Weights of a small GPT-style language model, trained from scratch on English Wikipedia.
Architecture: RMSNorm before each block, rotary positions, no biases in attention or MLP, untied embeddings, normalized queries and keys.
Each number is 128 + 32 x the weight over its row's rms, rounded and kept within 0 to 255. Layers, rows and columns count from 0. Numbers have three digits each. The size before them is the row's rms in percent of the matrix's.

# layer 12 MLP up, 1024x448, rms 0.0622, rows 621-654, columns 64-127
090:187126120123155090145140118166137164151197129154108136163094118132138099154144108102126158175117172146175149110157101165143119120125127091052166177127145107185157114173069194140166132127109142
095:114167078077086162145105142066127069155166145112175112116127109091152140100140147122080092086103139100133162139119097144103179102164096103101100135091162156132110157153113155155158152163158131
096:079175096112163141102108144160169077049161162116176136143074133150144127167138168124089130155215149152134093126110157187114096129149146111100138082115123145144139085103162097130123159124152127
099:178111142164131126125112117159129110139117097117083159087122142169123148060185112129107106117105098165202122107126050083096095130112120100145159092130131156125130127198135166100161153074192122
099:075155191156132201148175180116101140187141095107133113219185105059133073163148138121093126144151119129142196136129197097128115157214181111133073117079067159147124101094100120107202089136170106
101:093095098189107151091134135132112140181198166077133144125159148152165109138095112125151150142142106169091136098092166098105126122110142133155150140146173103117098087091137111167068055108070072
088:162135094170090146157095160137125137124106091112072114125088076106148086187138123118128124160145101090152165133137086162124129135124100101138190146114196137185136121145111114132154103111121151
119:108036130107184188103097167090128078115114111108115143063165133198145126145133122144113096118097098144158131161167152103108127116125147166141157140139136136119099114134055139120205151125180122
097:226173183082105118068066103190114096151193098091134088155155157111068130118117165116139111147140123150087130174180124159153168104173155163111051116088115108107186069152151107090148154155143110
104:144131129174138138137133106106182099092124082127153122177149137166097074101094131134116145172164120156092106158096101157124074118144206087110161157157113107056097145103136132071144089146164163
104:155115139116132106141049130158196107074121113185152125194108126137244138131100143152088078133181120121205090128171159117091181159156069175143122141120124146166127126173151161075127123148100123
095:189152139110128142134121112167152085125110130176099142158163160083115115130119175105168123168136131148110140120087106141134124094123149173090139188084127124142077117052173063152132081168168130
094:140064125160189136119083201106138164150099140161138141079129132195136171120159195146114094179146174154136173131142142116161097154131180099138055135134150166137180204125133119155113127124162116
094:145160102113129113136074122125116143077178142152135128136107133072121153149159062117124178106073114148111089081196161164097127158176170128147125132135187125120094125144113141131160128183124131
103:074126093115123138187160208116066138115101132125063133101113116122110094123118111191102110156125141129108057181093107213074151094053143183131173124092148118140115164158118141145151171133149117
096:121105171127133107114185190074141179183139115123098095108128112131069141111109138184136101145087130116157197133137123134085193107123131177113107068106136170144124146082071088176094102137139117
100:085119111125149084134133136127155134130136088161132103095149127061157136140182119126169090137133143116084105179064150118138145112150158153128159149129167086102157121124201122163176145136097115
109:060087162170179140131127109136136072092136113089116077148140101165115141108083149183189133166101147149109135085114118134098148207116110109158095136119139146141109093123104203185125101105131167
092:084126149084122093113158120053207175054134106199078159165115150170100078129102111145091125197113098178122119093131164147122098197132173124113149127090128156165157108154165198101119151132190131
105:134109107170140096151164082138167131132119110134142124160077150122120093129112099105191155124105093109111121119157104137151119186116143070147138153106093146101135156159114090171157112097117124
098:166074182078159167124178056116125136105064040113162164089084115093147145110130088108126138118174097087142121119161145149119068140109163128141169116098115122119161144081105124104118128169134177
099:159125100081142073109092115074162172120108118102093070160095121122156147144145117150124105111113141164097116164131146148134074156155099110114098086100156134204104103122109183132136055087091112
105:088135145122130114145167106117172101143129087167136087188144130116132094122081112132161116069121132150153147126158249120152112148173147121061134140108104120131111090077165089128149143153152129
098:099169090063142140130140135150177132178152085123083143099118128065086131135129087134101104100145124151077147097105090129118118146144136134133119116156158085090121095173186119159139141148112188
100:127139174101077089152167183096139159166142117164163094077142157140134159153097142059160109138119070078107116075137116117121089142181138108148103126174076160098109117076123095129161145182155164
100:124105191137087074181021145105094130133136145128104119158092134208135164094086135162077088102147118186151144152094167143116143145137143145155099121076140145129161110136108119116061072136212116
105:122172148076094176162163094184126187161101161194124097071174141171051151162153159165163142132181117139088129101142086147058125121204120186148140125110095125095140119123173031075098164173103147
095:152122095134135170151155143147087087132117126098173124176157154131163153159068160141109147168128081170198101163157163112047109121120125118116164095192138162124080103166117153113100165143160115
102:158106093119152173101156087168128173091148177142134060107156146120053133133114127131121149152139131168166164173106159133135109166108107206123116128095137107066122119122124129151146167104115134
102:114159109095160112169145101144114146142165112073131097070164142133169209159056062174104142078187128071103092125149120108120093133099124114120140172148198113139098147113119182102138111183176115
104:101114119162079120102108128155122143059129146131102170143104135175042157135123199098135167168100096070173158140100187083151095053136119175163107053127142156122099126106143100142148129154147191
101:141100160176147100122176100075107102152152080165121118120135157183119115138108094123136112073198136172146114099070118152150143137124128123164184083083173127071162156119090199196071096117089072
091:189123096114110131146116125121095092070156101076083079188127138174169091141156127160074115166106139109165124104138146163112109136088148160163141160143150102216161137169068123102120072140090100
094:151164094140136146127115099127162156152096177085100147099054110116211180135113130096156079073131142179158168138213136084138126144167123075140084116153150146163143169155085060184098097124143115
# layer 12 MLP down (transposed), 1024x448, rms 0.0599, rows 621-653, columns 64-127
095:139118106107105116119109124144127115154142148152130130155077136146115159089181171084108120149076076089096136123149143122150097096156160086138136131155114111117172163113102128166135171098122130
096:159141201119175179162089101143152138157134123126146142133183097148164210114094106083081147121115129142141138116127122136120160114108113111173135125151108088125087145095180081092148180088156081
099:123202172134170154134152101129108128101123136118165141075156139102114086137159148133092150125119096122165161097150107114212122134125036137164121120094094095111127098136160149139121114117099165
100:133080155099148113124092103022208104179073129131159094126118116196143102155153071117158127135121118166134105155116149142172190100123147165127121137100117142091104124147151128106150123124125150
099:126108081120134091153127134102120113081128099173110132058117095110140191097134130074183110103127155116078059147149072136105122079090115130086168086163147137111162206181153143105082106055141110
100:128142172084137021063119146169086130118114151102149084085065155135158131143157136193111141080168099134093104123134102070105144066139111174100119148105107077161152143097144075093093108085141166
091:109125083136177168163085079090111086101151122127187067118112133108070072162160093198143160122125083146131155089104048120114152177078080074146129119190120105161132116113067148124112110135095161
113:075143087095104143112160130149120101220165139151135107100104164142198128159163112093084099111149143172138098145162112172141197081153149076087109177103121140096143102158152175124145160125074144
099:124118131121063173100104096063110132162165091113091179150193128118095093150163167173150066030085123106094146136105147088166162190126172103114091116065193157094166142112121134137107101154142129
107:120207122039110089068137078125116099127127055101090190151110156094122122154112091097170101191142182169143144154058125178153148109146124120147088134137172166153150139099157092130114113088102168
105:145149109049081111169152133136146127063137117150109096124116152177109132152116137119122100038114108081148086148202115125197157167094100141194047152081145101143098113158129176077114098155111094
100:143137105121159112093144127159111130095161135097140103138137113098150097102130135093120123121113162100148090135091107128099122167151102084190110136134156117096107144165107156080113117127125129
098:191119124138102132124072080099139101084126158096133150099095140083091125159149135149098169099144163068145126102114153182147128091091155080144136089114124128112099128105149151116123176109126154
094:132105145173119096131127126138098099110122140101094158133089136175100112129149169110090043126186154090089148117105110116157165125113074146175137113097149147160117150097169125109118122088121175
102:148142097094112115065170118162118106131135199198094097149181143145096146150185166101118118091118110147135154137145127127123143080111162136100072151121155158122154168084159184097120160102134096
099:094081152064117141109063093141100086057153067115150105127072124159109103193113151102107137072133139116094183110200097111078162070106113129151168111154100116092151109103208144123137151125128103
102:133096190141058128194137099113119168136162176153098100161110116157130199132072136114069140072120130138142134109181161190192108158116100081166082115153133127154091127068128122127136148075167131
105:089196125082155182096157146132141152077157098135160101119119095067081107159150177108182059159135123159106112127104180132197117108138103120111154152129205200102135132135102042123123174157100098
095:107121099161067170124157136111120071173129126086169131102134138159133167151103121120121083063145108133161095108171070084136134105128142153100141077151154064099123157123118151116178109139136176
097:144189134130110116144103119134135128109131092121104093130101117118103141112092106108090165103111121151136120138142134154118147072120148104132175087111154148120106090071151100128120111134078134
096:114135153210130128144096130167087108185102079124139098115076101129136153095124110166163107096166109126129114151103109141074129115119099176192134210131144162038084149147122097093151164117120135
101:162130099100101133104162148099205129103063126094130106080143149139135111113151124140148109145171115097134146089071123141134152164146168137063177188108147096115115112179113151050095111175078169
103:147164182115105127160182074185149079197070133149082113124117145042147129216080121162157103147180060095166119064179109120112139084185137115117086157134123175174178130138144175125122131072102058
101:134131178105104128131119150158152204114125077171161099120170142080138174138139120173079134181143132190168154114212164163127111134122062146106090091131160129187142155190108144134130163125117114
100:112191125130091155114169162176171122157159105130146146139087196117135115080104111093129150114127135166104111085122160144166119143139135132184166107092140069129121129129158084085174145055118117
102:075133143078099111128136106098151124148120186049165145138087171125185182125060111135180192145147139156165083165114103098154147134217162136097123138200116164139096048199104116123156149184161125
105:150037132146154145152177083108142136071136100068117173120109153114130146120123165108157049104113127220113126183029135086081099136151193146148183151121123120149158126120092128135144123166170159
098:110170140155133079115147097106064111072222164093135108119111164158169151173128088059152051082139124127130102100104092089124092097168212192142138136163146125104132180132187131140145111126138130
098:146117111133117180101146082163093142125106115155150118104081127123101131067211131136176168090152176161100164134164091100096131121114135130148204168095103107107143167090060209167151124097129119
100:088105077079162063187146117121120074105094116110138087086131111073113092104096153129149121104118155143109116155112123155126173129160111095090176151152120112170188116116197114099100152143125106
098:049175059136137119099135106128158121159143080110093138100150177150171142120149100145139056137109104090047102127126113098152155085108167165150160141102134165142104098189154102126122118105141129
102:152066128145142094103088116184176115172166131144107121113145144122102141097110137091126100122101150166126131105167085114144103117112149173152110134154181083075153151154161157130095129144132089
092:151160103176187092086105109149155145140133111096115138091086090215116058117088158135131089208160156117132118098123157189105166146145132099150114129168129126096133142121112083120147122143159122
# layer 12 MLP gate, 1024x448, rms 0.0559, rows 622-654, columns 64-127
095:127113107063133114177110141119064071126138151116099172073127132172115104124109085164067123176108177130121094152144089103061112192180124111082108152139133172131163044139089104155093119137157089
096:111075184161093170187191155147104154180130101180119112142113116097100083151099119070136119150067207118130117110170175159171128152170086085130121133123113145102121111110137148126141103150143101
097:126178102077110097112100129129074155084084135144108105164105154120183114134142081127136158186150164136136177075174166133106103172138120077121128159127100146174145098094174148154150105134129116
100:095154165162096137106123114129100153105147127089148098232170120098120039122166067161084163186160094130145157097096135111167130139144151119119151162135068113126157035078125112124180145136115091
100:139131117093194079179147147168152101114118096162138061124129151105123134125074071155092171075169061109093091166155164076092153141103168111122125122131158153097158104155145083142091099091104204
090:125061151091146072139094158137109139151142114109109163102097119140149113144169119136076100126147113138114109104123207116104095117128161143137116147138080107133114116114086107090150184140191087
112:078123135079079190070073106163129080169142113156129106119133166150194163192159101129059100057110101137150102132128152145136147091156098092094119158158085113091137117115151153111112115166136162
100:108169125155153179183111151077120113132094113131104078063154041106144130116143118158091121093141182148159116134157166124061113154154106152103117100137133120147140147150130097149087140130135103
107:130180161202077129103137171153173115145094143119152095138131134148130107140097135121079092098066068128159122131111123123157148173118115123114108187091131129114123145129120134111174109096137186
108:162158177105116178078074111058110134116162137116124098144124201117161156174120126142170094156095098198135132097146142149149115115161135143141156130135097137172147103126172112091144139161121133
103:113086122136143161107167105074212137071120054124157099169106140149119120110181106175153126109106136085169103130134131101118107151051126093138116132114098054070088105145078135148064173099085155
097:071135213151143141108162090169111082146094118153084186197157088159118129156186102159127143149127126109129104130131136082137127132123135136174130159175133122126160090177086084141136116108175188
099:105130096156073132137129129080099044100142116126138124137142105180146172127138155149084070085136155069135126103156137164132153133100043096171166096125131163149155134143123104138128118087147117
103:099122113137106129166057126101178075154104147109079158156145097108093117151059105130104091126129146149083116138170170161123096125085125192096136136073113099104177096162150089115151088120129075
101:133144160089156141095100146099159129085162096173136126132152171160134143142120087097149138127129164137040121149144128123105142135175206135138095133113114118055052088100118102023190116105129158
102:109157139133189131105116131149089110103110078158152145105141135103122113101140127095166126177083095116097146124081143058058123057148162141032130108158144129117150137167105171182106140190119141
109:128133134167125151139151102130138144133150142039145140143085114135150102073106065128175147079160099095073172175117107121179067133111185140158201144160123117151115143119092133188122065129127167
101:089084158106076132123105160109151138147170179151146166074121135147082135148165136162134114063127095128124087163144093128139074142085129158138128107143112142110110147120140081117183103134123173
095:104096152135131128140147110107159180147132067134215176152097182144122129106147084100154143110131087118108157107144092105173148160108155114173088115135106094112104169153167147151141077106154139
095:116134099099103132112097135127107180142193151168143124127130077171085127166080162126146115098092156163195147081118148093112135092189130120153108144158096174128134105111149157126168106042063085
099:106123175125117126128198107154133100074153134149107108125108114153158147135126154131127109070102090108107098130148187087104045100129201140143131095190156100092103115116122067168121151084120095
098:163131157167153177153117125090101126137130094154139151085167064198136169153173159180116181171133074128173153104161129124079105106146179141158116085160121178104086128123162112126163083081170072
105:116152063163167152122170164131155090130190114108139131144125082133161096113122164137133189109079121078177163115129099153058122158146152140184164083161096133124182131138093146113134139167120105
101:119135155126112121125146119155193078135102151199122155123107064111149111087070099153161111145134154059113109189085138111146134091198133175117137172092083146090127107116139126141144165141083167
102:124120132106107090102214181138178105116252145155173165125132138111130157152140121163097072150135145123084057104115125097172086150100114075110147101160100080066090116141092122141146106133170165
101:118156134181115182101105089092152121086154118199155096105122125088113101111126105067116112093176151124137107149114127119085135132109191175164189193076099094133137134157164114161074115087144086
093:106128119136177166095167170129160110115135062077151123149140047153119117149097128136131116206136097105109139123073161072127112165089096193117150070130168106156104133104118136148107077105176125
100:117174118087179145167175174152113074169114098201170053091188145100129149117047120153144128108183126115184194183169115103070178148093115190172131142132126091146137162149135070181089092146129095
100:114132113045150128103131154111133157181182123160166141109133174096129173087103066141139184126135085117122113155179154125109137150108221111098117192127135166084144145109152108139146053097105095
098:080165152137131164156117142140122137156113153120144128084126130104179118125143060094108134107126074134071122053133113113157157170163202100059117184144131124157093047101117192156127095113166097
096:129195083094162179128135200122143112129127130172152100149110187142157175129165103170058186194121097093091082077161126126094110124177175128119140121173104086079130115163129094115142105110173215
092:117143143131078194115132180141119087124144093088149131127112154147132105160167183114118076147093105169096172137158107159144082154084127130111125146123086136147160104211140173139100148136148099
094:143105101127124125145109102182143179081167168078085093092065147151191160182150127100112148106185099151125111161115155065103041123156140131133067122142127105158181176104112092203102107086068096